python train.py --num_hidden_layers=16 --hidden_size=64 --num_attention_heads=2 --num_key_value_heads=2 --head_dim=32 --intermediate_size=256 --vocab_size=4478 --hidden_act="tanh_gelu" --norm="layernorm" --norm_place="pre" --norm_eps=1e-05 --positions="learned" --qk_norm=false --attn_scale=0.177 --bias="all" --tie_word_embeddings=true --parallel_block=false --init="normal" --init_std_qkv=0.0222 --init_std_o=0.00392 --init_std_up=0.0222 --init_std_down=0.00392 --optimizer="muon" --learning_rate=0.0055 --beta1=0.95 --weight_decay=0.026 --lr_head=0.0142 --max_grad_norm=0.5 --warmup_steps=200 --schedule="wsd" --decay_fraction=0.728 --decay_shape="pow" --final_lr_fraction=0.0 --batch_tokens=16384 --max_seq_len=1024 --doc_mask=false --z_loss=1e-05 --train_tokens=112700000 --max_steps=6879 --dataset="wikipedia_en"
Each number is 128 + 32 x the weight over the matrix's rms, rounded and kept within 0 to 255. Layers, rows and columns count from 0. Numbers have three digits each.

# layer 3 attention query, 64x64, rms 0.0833, rows 52-63, columns 0-31
174121111111133075123041130104111150198070227179120023086172157159107143139098103064169122133107
107149083188155140078159078144108145190207081181127199153067210111119088101126119126132120173125
119147107129168110106126110099093114132106110167153131127115071128137131134120115119164098111130
152082152134113096139124113099189120153126158186137082103170129123131112138088189074149078130094
181125173100125099133144126118112183094084150144122073117202119088130155118070150075143118107144
141141086133213166129092098168060171132171165125229145157143138155108115096121087088086169133072
152145114139163062087173096150130190177201112134125068174157188081032159085095120040078098143041
169168048159133132088078080127081159157134189091203151126167184139140149138115113132146117110115
139168125100097115136201128107207165115126133136117086000114091171154154035252157094054057157097
120150203105100099137086084138107107095132112143211074099184136093166138082158126125115134102110
085163138126122119108099119154112137123119130080122113050156156151168151102198080147020198135129
122181162107125102176083080138171130101099150115158063084124039142156209087120074066099123101130
# layer 3 attention key, 64x64, rms 0.0894, rows 52-63, columns 0-31
076098090098135101121119090142111095153063080118094121092108147140099232119138097210152088132158
163092079063144142122093195088113209070185122049163116112126183127061079069137142075088106125119
140142161140143204075057063133116110103096181118114142206117108134095144103094085157143142172118
091132085195157107133086076143097082175114095165083157059171132066110168112133142134066168100126
158106093169091044072164122089149107138097070137134114083177137120137127134176145146129102053108
133128068150163108089185190109168163105172198102070069065104149116162079096153139090132108166030
135080162119078107102149099173187111081155136126100130111144100140068109107119157139121180164083
149135102087088077125195158143157118188237152123111119068153154092081192074166133114125093089157
036122201144141109216113115156149016069148034221095183158192111123150219091172100166112063089173
165051118169112131206122073062218110132014146188160139138160114091105077196076135184158093101114
129059144149102080190151144154175139123119066185167096132124156160178102172108143097182067133142
144085143135086076155160107109132170102108110162129124155033113078147139171140058153163116148174
# layer 3 attention value, 64x64, rms 0.126, rows 32-63, columns 0-31
149181122123173145131144129186134170115105108060176156149128161114124162101110124169163146207085
142132119103168114131171132105087101102155094123133184076128167091154143141109093103075187180125
116088112112109149140070122144169185150131128156073124147054058177122077133110109107140066145118
074127160143134162136162044116109135140153140171149081115114153149093138156142170153134128146112
112140146080098153141081151066137183151158142185172149084130076147108141130131118125117174113134
157135138171126130161157115178138122171086145115096137139126146198120031131136115190173129156129
137126173103136151105141106111153160096103125086148123121157149096087170168096144139124156126174
178161154066148165124115169095117131111088123104159123104147162056134226159133120133080156108122
139104113145149125192102150167181107133156104129144137137091076164113099087123078127144148131122
064161125152157156186126078128154118182164129141098110093105154146036100139116119124150129140129
130115131136151176121069109175143103177123135148113160144095039157151087120152069111151122120129
142064136186108086128099158203139159129116168127142153122193101131141093117163118152108163061111
106154134117117180120155125168131210149077163118085117089102170137059178112122093118137152179140
175162117155131156046143134101138137078141119077145113159160182126128160092111114150135120105112
091110061170150095125155100221166153109132128133137203173114086156145101157130103095151117164113
134185113115130104081157154061101166065125122080135113130136190117132118078116162157190143184113
110094137156124075198113155177127148140157138136106148087128099154136081144107127114145119138144
136169168079102161127075121140156137139133127123138176154122056152146059119142100143176146101103
151143166164111132094070184162118139165103161129101119131180049128166101098160104138173120066117
110117106130081112153056183108145129161142147161104143150118086151199116166147157141167067102161
122075156127156129094136115128049098079133107102138118119121143093195157103144136156105149111108
131166162148109152101141126127157143118128153083123146119173203122099113127133172153155133088118
110141115136071112160121143162099160160161110184033111123142123130147151116134109108124084133114
131135143161165077151070156134120156118127131093122131110192087097161139140118096187171144104165
150155074159096094151155103117135149064162107159079111119118179159114128148127101132164064115094
151196116097127118125078124095118112177106125141124126128178086139146068149144075173180155128137
121094148124178118169159062123069087151121127145115130070114168127120080175141127173109154164141
140181118139083119148142112233183191082153136163110194096120115163114115147134052090185116117046
096193141084126110087141107070113151107118144120156149141152116089135114121134157101134129127137
115145122108115116134146123109106134162116123168165050145124117136123126096126155127106149186093
148057227201128128121139146138132126162175152180103062073165093131148114108112157081075119117121
103119165148114139091127086139108150124125167144099100126135121127099107138139140116137108083121
# layer 3 attention output (transposed), 64x64, rms 0.111, rows 32-63, columns 0-31
096128122151128108175111083181151113180137142101086104162151162159122164128111127132093116105108
092111113112099094133142111206164112164113138157187157171123130109120115125144114166114094092056
168132130180141143144126178070044098131101129099082127140213160118130096117152201128185171155138
212102174121099146123118131103139111118133134171135111179139116086141099132120152110154130124145
149144155138115095104089171091103116121103111161106114076176105115125138113183110121152159123120
128113100147130138155187148109156158102134136132049114213106114076096123157083166128114096159173
123120101101133093139093101170124112139125143154180094114118136163115161092165099095101134109061
057141110116157128123098103155125131160190154122175132082164126212147136124205084125077158116093
126144156158102157125145142097108136136086123077054101115195166134111142127131160141133107120153
178125150132110140094128144131121149154126161128104096150164130128134101137129135103147142168116
127142137132127161170136166065101134108132134121051111141160158103095129135157165155162149176145
103183108108134162098137160088148165084123110149114112086102099140112159128111107130141098147172
123141151097102117179071141133146108169181126133134058105146135148121118117160163133172132153071
105099087072125106190054038184138096203137118129175164177118119144149140166079130131082118085169
142147137141139134153139154154141163114112151095095081146129181100110153111090164129155097155100
117084137107101052180087064191143077186113083139141163143084091118157138136075120141099133071126
152111120152104137123195171087118118079091136130089121140127138092107112078131151151137123123123
100128115148148104138116184111108130135087093155041123128109120093134149158142125111122165159151
071139105109152152165143139070155136123122125101053113065073106132124136155136129122123169172183
141144130134184120115154164072055157010146133153084165145104128099077162057109133136164138130126
107121153073091156163115100142146073140131087170148146153102127125140112143127140154133122087129
095131094085136091143080123165138150130149103172141124143049090153171124143091083098091145145139
120107104110148154123135166086121102134122152165127136142106119081101101132118177103190127141126
111116122088124136151149110112121107112112150141093104114136128133066192076153130129117145106116
152050159098114157173124137104109099140146122120130151207149111075168095132080225135113122089190
102117104134176102095176140128138160116114150159089169150104077073061184151130107119112116151137
169104144136089155092196140135154126106123132174133144219132101080092111136127126151139091137111
111094144136134139165123203116158135138104112120073105164114141062166134128105208127123106142150
142104125127129074124095124159148111148114110149152123075080110120148146137138075111117175132100
168148133201155113044162101128153137143105149111165169091158120120105142145123109114150086119134
163101082146092145124168098060144096099079145131190163121100120111119080102131130148145129110153
168103123110117149139114141096140100142125117138142118113108112119164093146138138116136165157161
# layer 3 MLP up, 256x64, rms 0.238, rows 0-161, columns 0-31
093107173157161145094120191087111162082161160126091102123113112134122133121079187146127117143077
135130120130100099120148138114101122064138138126104122148108102098116140148151119136113156092123
128158165182142127145169178121093114091116146066081174169189143106117109138122141137164126107082
094128152130115130141146123110147152134162151089129141158134094087137105103077123143137145082090
098123050172147092095040156153168113107139154155161096062093099168146122203160158180122130118126
112142130149140165119144108144159107141118129106113142134130132141116114131135094147089114151129
153139123138124124115144118118139137141121127143096145116075133106115128122166118140103101160146
120116140170141116124143131104123118124140110153118139124123124160137141108138121147116140122128
107159136117117083158198119148136106140096137128107111107118106135093173097085100089088101118149
123148149147080154125111145155130114138106152118130120126172129138164134154093161142138117096123
110147159146095140140129138119119145117145126126107108090116148146172116124116146131110092154139
094148115123144146194129133141119154142140083075065137146131100100127099141069162167132130087089
098169159139126147099156100215159128119052141137101107120111103134121137134112105120118073196144
136148079072178168126136137160154184130129064046048105074158125109173124155118111132070075120186
133110124127122147125110150125157144123112112151158094089102119152139154099190127099104130151142
195149070197086141032140219019204098100052138106064128007117095233163112088241171121159117192183
064109216170188168125163164103102121107193147149073142213170171092144146119167166073112109117085
106145156148126118104119116110142115105131105145109141138107119125127108132097139110089104153163
182161169206106178052150173067088127097172167146090142134137134115146121135133103149129171093129
097121104062097104143076194172145122125158139128102066149081115063145157126194162112189188140061
138146194164134145108133110163170135176094154100094114148191121092169146127102118119109121124120
116116107154174036099147101057127104054122130125125210136102089122157122157136084128120147109111
117111166071067124157120143117100076162127102142140157137148122111096142096163126170131132097159
104163187176109024164152106057130156114132130103130121049145102146117098166090099183111115142202
140119140103116137111124162150116139091131130143148122098086096119074105096137135103162112169146
174156196106122145088193131140081109095108117081094138126111089166124131107083194150112154083107
082113101154163114133145080166147120210144113156145174188135173149155135129143057140065114148162
104121171105114118151141108138148104114118126121130115123124114112119107135111136123131126120126
132136094150148062148136140145051094179132098148116111092174098123128013169145132145048137121081
055145140140144048102101144183150203097116140157161154071062000110103123139062096156129227129103
157143166171102100133152137123119098109149120101140154122118117141091129094156141163127143109132
140121155109120094087143147141138127139162101105090121125107142131138129098147137137121123159127
107129119133129221073185119157132122129142139122107089124109098081149125168145159096108119142153
130123153117118112133158126126137122157084122112142119145112140096125140148150163156084113080127
132135137173149143123139134071102088118185157104123191153132136147126128131166119154125153051077
112156114139143113143149102137154117154108110132109132161130105105086119081125138137139124127156
118170171111155088172096143101209142121119122121102128054125179195116126130165123130042119102125
129120113122069175074153115076162153101038173137211106088104127164116113085170130124159117098131
138125150125152125102098140129159120118118113132121130107088150110159166154188132133105112135117
128089145177164101203197190127135089091131138081091186166159248129165144128184196161105145126149
102129147139164160118165149130122122124099137119120108152118147126114139126125131122121113171131
105129117119105129147100152129100169140163118137150131177114074010137140103093111150142119128155
123130142082167156108162128191135114117175117142144097155123173112139196130168104110098095150176
225096159086096133180218178141100102139113159162167223118086164162154135089169092154095230119123
103111152115158108145114164152104101071157143102096165149120129148175104129137102142107135113052
147124155176080160136122118189128119111146100129163144071102123146110104101093073148152166124107
140153113132129134114096167191170142114138150200081061105108163138154158122191159112155156144124
101146100120187081135128138180141114103095088146119120102068115113108109219145143162120168095045
134053151146112128117117134115147116104132167166169136165138117065109125141157104090148095167131
137109146153098093082111115123138091131136145126105170172067106113103126119142113121120151099145
079111135067163142121116104137130185144146073100158122129091092090175154151118095102090174131146
057114137099176082087071135131182057222116174141116178169053191074063116173098068186141214102138
131170134100136136114112128151124133137145103082133145139167132170127141136114087103100123180164
134167195157090104140151106123141112153127188123098168118136139098096154131143056160107115098143
084117115129127084188181094177114081115169146147201150146097125152152160104137072107096087083115
115107159093146124112111142130116133084155124132115121126106101119183108153148164139101082109083
099128157105177110130139138146134122112147103143110132200121170111143174101167154101132100124115
109061131138141073099123168084120152182140138102140149186122069118117103135224128158073152087125
136124073090106060121112104137149180068104122121163104110079068159117152114104098159123087129145
140223125074122128117102183114173167089071123043168161134157073132139163071098163208127143095160
135167133155110054122194102189167099163112103121065162112196099049097146140090130163134150102197
120138210162112154118134123166117090179118132108110105189166114138143112141176158155132126125044
119145137107123111133103126141161087118159147164180079135107135183095101164168122165179111146199
171166179059107048122147142126112085145109089122122191100092078118055079194181156184165087196174
088146137079147110164111145144180071112081116114082104114145118143135096162103162088115042148171
116102126156149120146106164065102119127175121125143161141121137121150127113133145164159179117148
158135140122093083139125119180138121166120095155109109159153119126148130094138116156115112118090
140130115131117088120172170113110149086060118085051120162145139077151120151109109137099111145158
094150136125095153161121124143119134150113122102106147142129109120100154132107099139145132127108
107158132119148159179161132128100085103135121115103110133127105127149096189110217117119088110150
122076154112140123127114138187122107129107138180099099153078150094148123189171160106100131150120
112133143127225136139123153106140112064140120107142142155076158102129110102123088105086143077087
149122112120109134127117124141164113159111132119120113121103135135138136122131104149122139136133
166089136130127087112098095148145082130043159145150145140094123163140109144170142106131098111083
147095109122111060117067173125164123104141158150095153141104126159118141135156165136142158147112
131161151124130095093154104125146116131134151136194125050112067195124147123185110106097136151065
174113109148135151139173130075102135086096033114093124103035125173116146072146102113115156177134
164128081122127175118142081163093073168129070128129146075145099116161156129115094142129164142118
092149121106128170122144130133150150112125126117107115124085121121107094140069119120108113130154
111106118070193149135121156136121128123123120226156162087059072167146135154138144142138122127110
092123148136148117097121143133095146060149106124146109081150087133105152157116139097138103126120
145140128122139107138138100173118127129142049121135125099120096115145135131117141147119120102086
139105131124143081141125091155147119140126135177142144150112162116127064091140095160146147125146
122152080121151154093148117131152187121101097096141121094160102204123168036112112139092054089124
173243190168153052113205123049101085038069078145031165038220087136141092095139081108136148224100
105161167144133160141159175156099081046116136063097137098102157126170193122150150111123127122149
146152116175084159098102122181162127200102138095112120118168125132117178111119096159134127175150
127121141126105137158179133141115097171119120118122125117125163131110134138144143132125103136148
102149192135129055101156102141150098119110083145131079168127114149111073163142127146070066132136
124150130178112040090095104161101082188091140122154157111051165200168149130165106186114139140114
115104152152132129089145124124151118164139121165146130078145091171114130115175143126126109112138
136075100134078144144158139167156092081072158144101146148103171073117072077082176142130087096170
092104128071142106105071053231233106225182119152234165110033094215189118042237065133063118118100
112168156115054138120153107119176110160116108143139194120184110107126110153092099120164089141148
091148090073122157103135191084137147063169114118173157087094154149134129090162180162141170118156
111136125136111114105161120135076123171147212167167108090105128158125107120118071163131105095055
132082192117121092124224141150141130089101142171125120167171120050179120162107144137125130124147
141127158171178116155134135101118105110185097134095156141098135136138093102149111158101145111094
101146122121137145189129108165102098152142091079089119123146174176134152117164100125134131163119
144145176215123073136169109104133126135094132116072131120213136098082112102099027139134187242109
131114075173114095105144106105177134171124130143120164143102104119123118142109048196100150120154
106137168128159101142112122112137140116151154138070137136133103099170130133105122119135088103108
143101139137125116097134129167127141169166107125124131142117120098151132153133119142082161109125
123139153099125153106127129181126113115107156139129099147090104113119135102115164091181098128123
137118110104149157089167182118110193073128094166077072103081128104139119096104157082121102158196
155089135170142152083150089136112065154147137134111126148121134119098117147127119142149207139138
148176122111112136153164147134143098132150137141086148172106149072123070138121117155138209209100
120102167174106084166113111120114134149150116137127138114142075072165098189141165147130126128116
133138113130079125140104155130169112140096132101110078069141142116133079121214213180158113152136
122176129078113184112164082162109177139097093092107145108085101111130096075132101133096162151095
109139091160126126156139118130126136117084108059084187217163120086116198122095121150110097061150
127148102189098119150170121115143082190077131152132183107191137084172110161151160178156110080196
102142152133169145157125125114149172084146109117094090126125144104127148144128117159101117102103
115133124117124119129137155122149171104102124142113118108136076128129134129108104096118107113130
100166150172072052110135179155101133100115092126148129141208100106128118159152144175132095100097
062063154132093089124124137118146103160129119135103129113104149122171162121147118140160071163087
091150148143110157124133126135170120137096130109145100094121130152130105133125137115108096152132
087129124156210121087082126110178095186161069116166134110149148130083058061185093163137090164056
116147135135100127174117110117171102155081089103162170144134199183122111105148100146131120183149
165146113155153110093081101171100117130162128092072182109129109141117176135125127159089164168129
140093165124139123115115160128160115124138139132127131107119109150153118112138176099115161110118
117099142127111119125078116139117134143114125132192125112126104125169141136144125113152118172140
146185132154058165080106180159164143146091115111186143092139112122222104102124094131091129091111
150112083160111152114109152101119163156129126126116144125147145127142136089130120203131162173161
133106152139149144129182177112117111103095159116132125115077159130136096138137137113127168079158
136106126125122111116120129128142127138120125124123130107119128120120108118131135131149113127143
103129135152146137086118183116142165084131162114109103094128157235134130147118204132122128101119
191143171129090164065118126132163069081125194120134145111000159052188089177147060127101175139118
060119104102181135118137128155139097151138140105123131163104128094089167138159133130121135138190
188182126112070103124121105140152121111101160137076130156116090087128093153100126161137093115180
102145149114145110110105079185171100154133125149152127123129128108158121186128099110027102115165
140140142117164083162137099132142124084110153118124145161069128132156036142127138126074115104093
179108120121099122160151119119158107099115125127116126137120099114128073167116130110115135083143
119119192149118121158170143100116075118104183149123131146112110133101120099128148121163085118069
120202113123049152106154138093177112180045106193104133114112110136101115140113165133147127104141
114143129121109133172115143101126177114141066106115144115114144128109114112107104151139139146152
096028124154153080132164100143121163161117092105167054103145073181167070076087047212133164118140
156144044128154058082041106141175101100065147219112165130074129181103118149111128134120129095185
131111126136170116083098159092151160092145129155122129083118116141166117172126164136121134068129
141133156114110081136127143124129069106080094165112122058078087128179080156167116107165154141136
134111128128099101066152133131141139146167084105099115161165137131155076097108200224152124108093
173119107088133139030103107139134114065043179131123144128086161070096126172121162149086139064075
154108123095109054173137139122123134129084105144141103087168156164128147172188074103094108150123
130108121163131097113169096191115142214166115113130149148152139104158144118166086154056154135123
122162105155157122148175124152191101078135146187075168157116087060145047185093106162078114109141
080140127149096141183133100150122147218179078119102148186142145080131133126117053181116154153129
087165148174099138127127121141132183157134120116162100102135118162151122122113089138082133126134
116129142132068141064152123121087090127089187126123160071130182122181121116093120116106079133136
125099154079130130119129148168177097109052115103144145117078112139153113184112148142119103115165
125120143141149140186068136085169142127080118172109083093074154168163157156166191126089131104091
038133122110172121127129075126085116098122114152118119125153101108098104147118199129111110157106
134110159127148066154071150098117104081087142137120163137134114160141107140142132180123121084096
065160091119076147174149120170136043175109122051106156110096168153072138108081151178121143067146
082151161166155130185174136077110118119139162097108139116122133118173123152170111131122154113144
086134188130085151114102154090159103128200174132112080078173167104185149147146101118106118147168
134064123132164144092136170129069133097184127173123149101129088114113189104152117144152143140113
125115201128165116180146146122142104070110109100077128141073138092113111105066137137152091153099
108169144074164136038164126162155043089096143173124152184029153079143089136141066145132073053108
075109137071210070138138162120167124054175116139048152132161127182108132164152137121139154132119
126114098085057191111157131132137089163122122091134125058127070079135072159163216187120186105184
189170121162128134087146065110149146076105132151137175154161114198174163085080107209117028100132
146150137160135129120112118095102132089149168141098125100104119109123145166130080166139123076126
# layer 3 MLP down (transposed), 256x64, rms 0.052, rows 0-160, columns 0-31
113088178140108155115146114130127099128097142144110104085066106108122200129136202109102125120134
143140138111122135122127105144138143114115120135128122127138165136123135117154108132144111166082
133095059102156147121095166123120084158109098137155143095059132134134129115122103142145147128192
127132142147146114131162131110107077142109102163150072111133106108137159138147116127108132154165
132122080152036098095124102048181096082146199207128117138088116114121146135159098179160130092126
148104145092129133129087136127091104117120119134144119138142113129154158127115181118136134114130
115144155138125116162118142133105142134131155125095138118141113132115115106171157114111147132087
120098131104115151127122128129144131125125155130139132164137123119106134129111126125168114125117
094139166107106082105153123139146133167143148155137082156133157095135139134126110076138126082125
140114102087129150127135117090104107104191092128121110132083141124082128069127102134153176132127
117120100122126128114130115101149142127110121136101148147138145092086138138148121132120148125102
161109157130144118103143126148110120142134162133163131101131146142148139121130094124089159149151
126088137105093110241015101071077111138133130124161127180195120140142139158130162088101144082161
200147143151093156191123152132146102113087115120152112138149157132174120079126096157177093111036
133111157144131102127099113140095111164087161159107166204148121061100120142083137139124159079147
126178090060100156142112171076112082117176108077098179157095117130135096018118142094155240207255
185129050132076119114085109134099122151129117073116136054094046172143103123120073180162196130096
084132085111120148135133150159116118134104131081141135123129150150112192097135145110131165106132
113112132030113138205088113191155108125090066129137093078114150157150144096145174064149105177125
172107099095135091123126127095125057088147103079108199095148149150071175049166185200101140106125
135135067118079141142143115120082118128108109132187139093088094157109129140172145172137141116099
133125120068082113182174140161119092140166137101139060164100131180110157130154173151104136168160
155071115000107106129031144048020058125145074255255147123138049067128213122156123078196130052173
093108200149081063156097097165163126083136142122140072190132097098097160105126190143127054087184
098106126117135152127129132144148157102131104113137125106085112128143106142110117139146103136128
128171163153123134152104184088133064108178083165100118137145158117106139103119090090216077187190
157160133094095145101131154054143130069127162134111060108171087085088118114117144139171109125084
128148126150117181127134128135135135127119110103153133139086131144139126126159109127114147143113
169110046118182056237087198107053157159110139102131114072225089178157088126123127255104183158136
160076107107140056097122193163115086209140150168136118200180089075114105107050123192061255182147
146122141143111125128114138086109108116124161165111142136103131121151120073147088127123166102119
136101141111118148195079123082096100128104130136158126155189115109095107095114136120140154073133
127116105114116087216098104118138114120096113146109163142151142154111145075151105156141141111114
151148140153145129123118107090129109067137123117130146127158157110106080147144098068125154117133
112137150117115110130136123143149125134129112134122055086110123125155140147091143117157097204178
116143145113157137123100107124097141150129089149073153148115156102087158096120099094131146123144
206126129143118142109104125115099136192159097122134133137137134107094094161129148142066155120088
138094165108161110127095108131103109151209122115087094147163085084154137133078136162084120180133
090116139166107119132127097109109145147130128143140149145145080110148117118123132128148114135101
173156153178071173087116103121130088156098092188129104024166097099099109137109124101168104136093
131151125130115131106123125119103093129101127123162133130134108136123119144130152139154144121105
098122190129137138082120115103121114122108116137201092125158089208128141140127162107146094194128
142121142146095093151085119085127146117107123123090114102184142112134091123131149137144146135089
101061105187128136099128126151140176128163079093120052104207073087153083196147128144110101134106
143088141113107165122120165131145135079168153103140162134126128113153075137118114111106095142139
161072105114133107164124155197134121138159099043166182103149127052067114077108172155156151128145
117189088122102118159118093093176168101089187106119137104144116108113089130128119092174122099126
110109112194128104143136190165079172088199116163145183180106097132069177131136098163106127120079
130091114104152106121074136133158129149120121199094153198193110148156078152107080159114104134068
135124141114107127136103157141149134110059161087169098110197144129122120136100126120126092118091
180145147178105104143136135115125115129079123133091132139182167136096107101183130167149103130135
043145217144139147175024152094166155224125179126146129247132095090065233088035162180045134109112
154122087131128150127137145082108113121150137168146144135075132107102145120157119141142170075132
072179181160119121179189093160209094114098190130080152109111170065112098078155146117161131180144
142158171102146157119017183067119139149132112086162173133036107132096139059095150109158178095133
106163102145111142119130115144132124153112102114147127118177145078110124135144115112127169165152
138128116147093131097114137092103146127137128125100134104171141109086071154139081162135162134111
188128153181099089153054073122135164157102115177090122137107113162160168100146133126160176148180
138087174120096123155113101135131143107184143109113114109200132140151123140108123128147090093140
096051130121110112144157123075078059202174126166162104139058191168177052208232141059023110153188
157160129087101206103138134108092069162098028090101027176147092025102150152033098137134143226174
145165137072113106110153169118105086094160147064137114102087124174121097134111096129184142123124
138139146132132111110123079160112144173078124147158171113138123155144117190171134094076130036135
138207213062130119122135134213149166172089058000167172050114086141180023170146221079121106170177
132089103182114136118122110126078108147116140128165190161107148124106170135161114138134161077106
124100140140138140108128115136142097129138163130124104156116133127104106131099132119109091142159
148132163113136131095130121108123167130155061079165152121139092153116109162155190174157134127115
077114116116127146125098164131080141141186133174179120164150156082158104157134089112135129123180
120157123095135138109147168115087116131145140137140108117089117116135141120144123133131131162126
081147154153148161100115168075094093153192071113138156179130138104094195100115105182130119073114
115183128183092122084156106088126156116140145133137120117149119117077152097095078201178130098159
088136159195104106115092151124129159151138102200108129093154152151111149134137129161109113155190
089131135116139138142132121108103140096160141136137132145143128108112118133123138111128124136119
101157150119098155148104106105106167152143117121129146144178114124129143112078101137151161084148
177111116165114100125142154150139150106138157141105144131139125159112106100162118107099168190159
087155217213101120128160100136143082181175093165166080145177131199194137175062094150131144091145
142119153091121112125120166206146120161097155128197062181168087102092120161092169143206089101127
136078111196117088161151123131119132080092133105107158072123166153141122137220137158070163044127
143115139156125098122108154124116115136119141127135154131153130150133144118178127130127151113119
141084116106178143041169109129097137155162106158083179090147087171127114179128153136105159115110
155117104133116137133119128138150088172104115110083155119141181140140144115110120186076173107140
149125159134169083109113111130135105125095104106121150094152127124143117141109136097123139148106
142199166094155135105082166117100160109147138085135102074208138107125105120139162144175164105093
155119158092116124173091115100110069158156122162157129189125123096152117155133122159161179131147
159255067126094069148148093114105094087063142142099135026226115077162142129080112129138175152159
146073080141131080137103065096139135151115142159057151151174105149090112184110070162130120078144
109125146085159137188151131104121121066183120128164133140114116094141072093179188109139129098100
162098141080120147187050114086077089134131113192172137180184103113132153112132142116175163114160
119061081100118153147102118150131100147148141152131174158132130141094131124120088127118206118089
104143127195075061146101103132074162168004122149130091139105123129189167171091135204161132202075
116080136127137135150145111151121094151148109173096133174164132145109120060100125113137180133150
127159111145118127129183138143108100138134200137138143104149065160083123181117094128131157156128
155031189107181151097103126201184099122091091165162079167217159163199078197106209093087132071114
165128193106107136110104156081134170058189136099148175087144148167139107087110114151109098120112
158065062115115167109188169091121097104094132081103199118082176094095136070139202146047163147154
107096129120102134042111183131146134160090201207173150109117139083122138139213170097156154107089
111196122132131150136090092135156120159134105118165154116113116139106132102103111134123136121100
139098152157101112093143148167121164125054148131164107110154148124093156155105156106143067122138
124101090123132106105114107097147133155097135159139147134116102117146122175137122115109126095122
148119136101127085174074129146192100081131134067222195160032106124149141148142193131143061084166
113148180099122114129143176120112096096142142123140054129103098138144140116138184092161100146114
119100141114128131109123106149129117161119136105137152137137122123129143106134131110119138121145
126143129153108150133139126098122147111100142124161128118127116135107126114134141121158096130122
130124097148124149159119124082112145129144096141114165108178122149123107108162086133082162139159
153129143162121126135110107133149128128092164107118159152176118134104106124169114165129151107069
126159130154098114118120169128150158102108084138095098114122103132157152099122125158154069103135
154109134154129133121120127203113109165079155123177142089139091185131171154105140147131094071118
113109109154133156104119156089102216104101087153124141133126146167091157135116066120072138114159
162159103108108162092096169084110132133091179109160126095140081081136095118140148110158129077121
130126131172118098112109153063134089096158138128124147103185123133121197161159061151142149149118
103122113088129104147158113163155161145141184164139109078056121140128099122088152145144115151159
213082179107130128111073123141135131128145089079150118201126125077113052132045171135130107144200
160117114145100140095148140158151124109094137096186134100115127110101112141120134127173120170083
159124141129097153128121125119118086161129136108149138153141149135127152109135108153163139141146
101131141107109133090150158159190115138104175144127059175074172135124150116121102086153168071053
115046146118126125135104165090133144129084161092135132089094141124114123183118158106083136138137
133106117125117116127117125099114120125137143126111155165154120117111150131147122138102173129133
115148068121221120094059153080083081213172107124218168127200156046071123122109096132151112185111
152112113115129141095139133127104143131137160136094080145105075111110143138118144135139146093124
106154082101108114158127122106183152111151057139077092091111188116176112123175126117100054174131
114131130174112119122135141135123132131124118127105143163165152080106128139124109163131111131129
149131139111139140132141123105146113115128140146094133137157153108117129119134137139110129096110
097073146127143078153126068165080130122136109131117058124128196143166144158124188122107158130205
119146177104136125136148130137115090101150156133115104134096106115112094085112183085122108076113
126154142162079097123129069136075212129155134117133124049160054140147063183103147150100120169173
136130146114119121120115140100119146082123147142100140116134111137130122115142128134117138130128
164151159170126150087141081150179135163112141134138138143165116141121088221100108172147234143128
053171076135081134163133080228146123101153092121165081183132178081185126110152164068097136162213
108101153087187164169110120113160119102150078120138136188099116127077223144119135109128191074181
111061102123159120204110143097092102106143121127177118172165146155144141058169130113119117136064
127133123139133149165119163101113143128084101104120129173113127159106153044132138140143167147126
095161139155090100149130089133100120149138147122151166141133107149156173123140137132173125142146
125139139166150121138115131124132119128091127140149116096126171096146160158083101147119117114122
085122159137123105172169178101168095097116134085115122124134109167140136117092172118144090138141
201112159103174156056126174128100129138200096134103130133193150154114087075102115112100136115109
153110129150131131095137150138145106132100168124141122132127138122117127146148143104122121146101
204112025085143133126233185146143120133119089041063054057194110137139038112181169169126122223210
133132095176087053096032112153157120124074219131089143162143090172140100174069119122163137107191
085138144145126128136191071126141136123185149108091122169139119116094093129120119124137127176141
119126138143095109141101079128099108213042109199168139168138129128064152157151086132100154083134
156146162144132152129114183143100104041137161115132144120121124087075176120123099104135135103131
065164110136121106174117131173118135143195101127122119138158129095186127103139092130136138210145
121158081106120122159172094118117153132056194104119085164156149100093109185178095120084080125188
142144138119098168132092123087129121096094143129136127111118098147094140130106174081165115101153
155123075217171135163088133147082153114167117043110137130164084137121135087092056141106113076128
161125152118150136068115161068113155075114144154142126072122134162123118105130131098153115100130
120109136107160150119115168080163066113140143118110135116145160094124139136136174120171141115137
136054191082114115118150163118057099203069188138095183094211157129127077123082108079127130133123
110110119124082158147089133123135146123156136138149085114177113119121124113113148083153163119106
105125186178137137081163133112177144146122123127135141106120156050091077110137122117208133125111
094110069114134168173139082098096202117128058078143109121170146110117103138150144169082142117141
178158167139150129107166149151136150087127122099122091138118141125152109156069130145084074176114
116116186136143132096141095134137175174198062196125100092141127158123177175115116130149080052160
105125136138098102121161101157109164135100163124132118130118135164131091075105116114148113114180
138112130060149185132092071086188132159132088167140070202163070083132126126141132135038114178060
130092142142108116168166113145162102124111099140123157109159159132090116127103106160161164135108
124125098145119119130081116188047122154123136133155150124159122107140108151123109108094203148053
088170032089111159135079163191173099136116041146110107190136159135073124112134136142117109116127
104081101108163134111117147125153123130124131153128161116163124165136148188163130103131145096133
161100083110081221168083097090122187130111188106103102081163078112074073146173096140119195114044
083150098138092122146169136155056141085154100156155052130116164109137250098162134118108135131121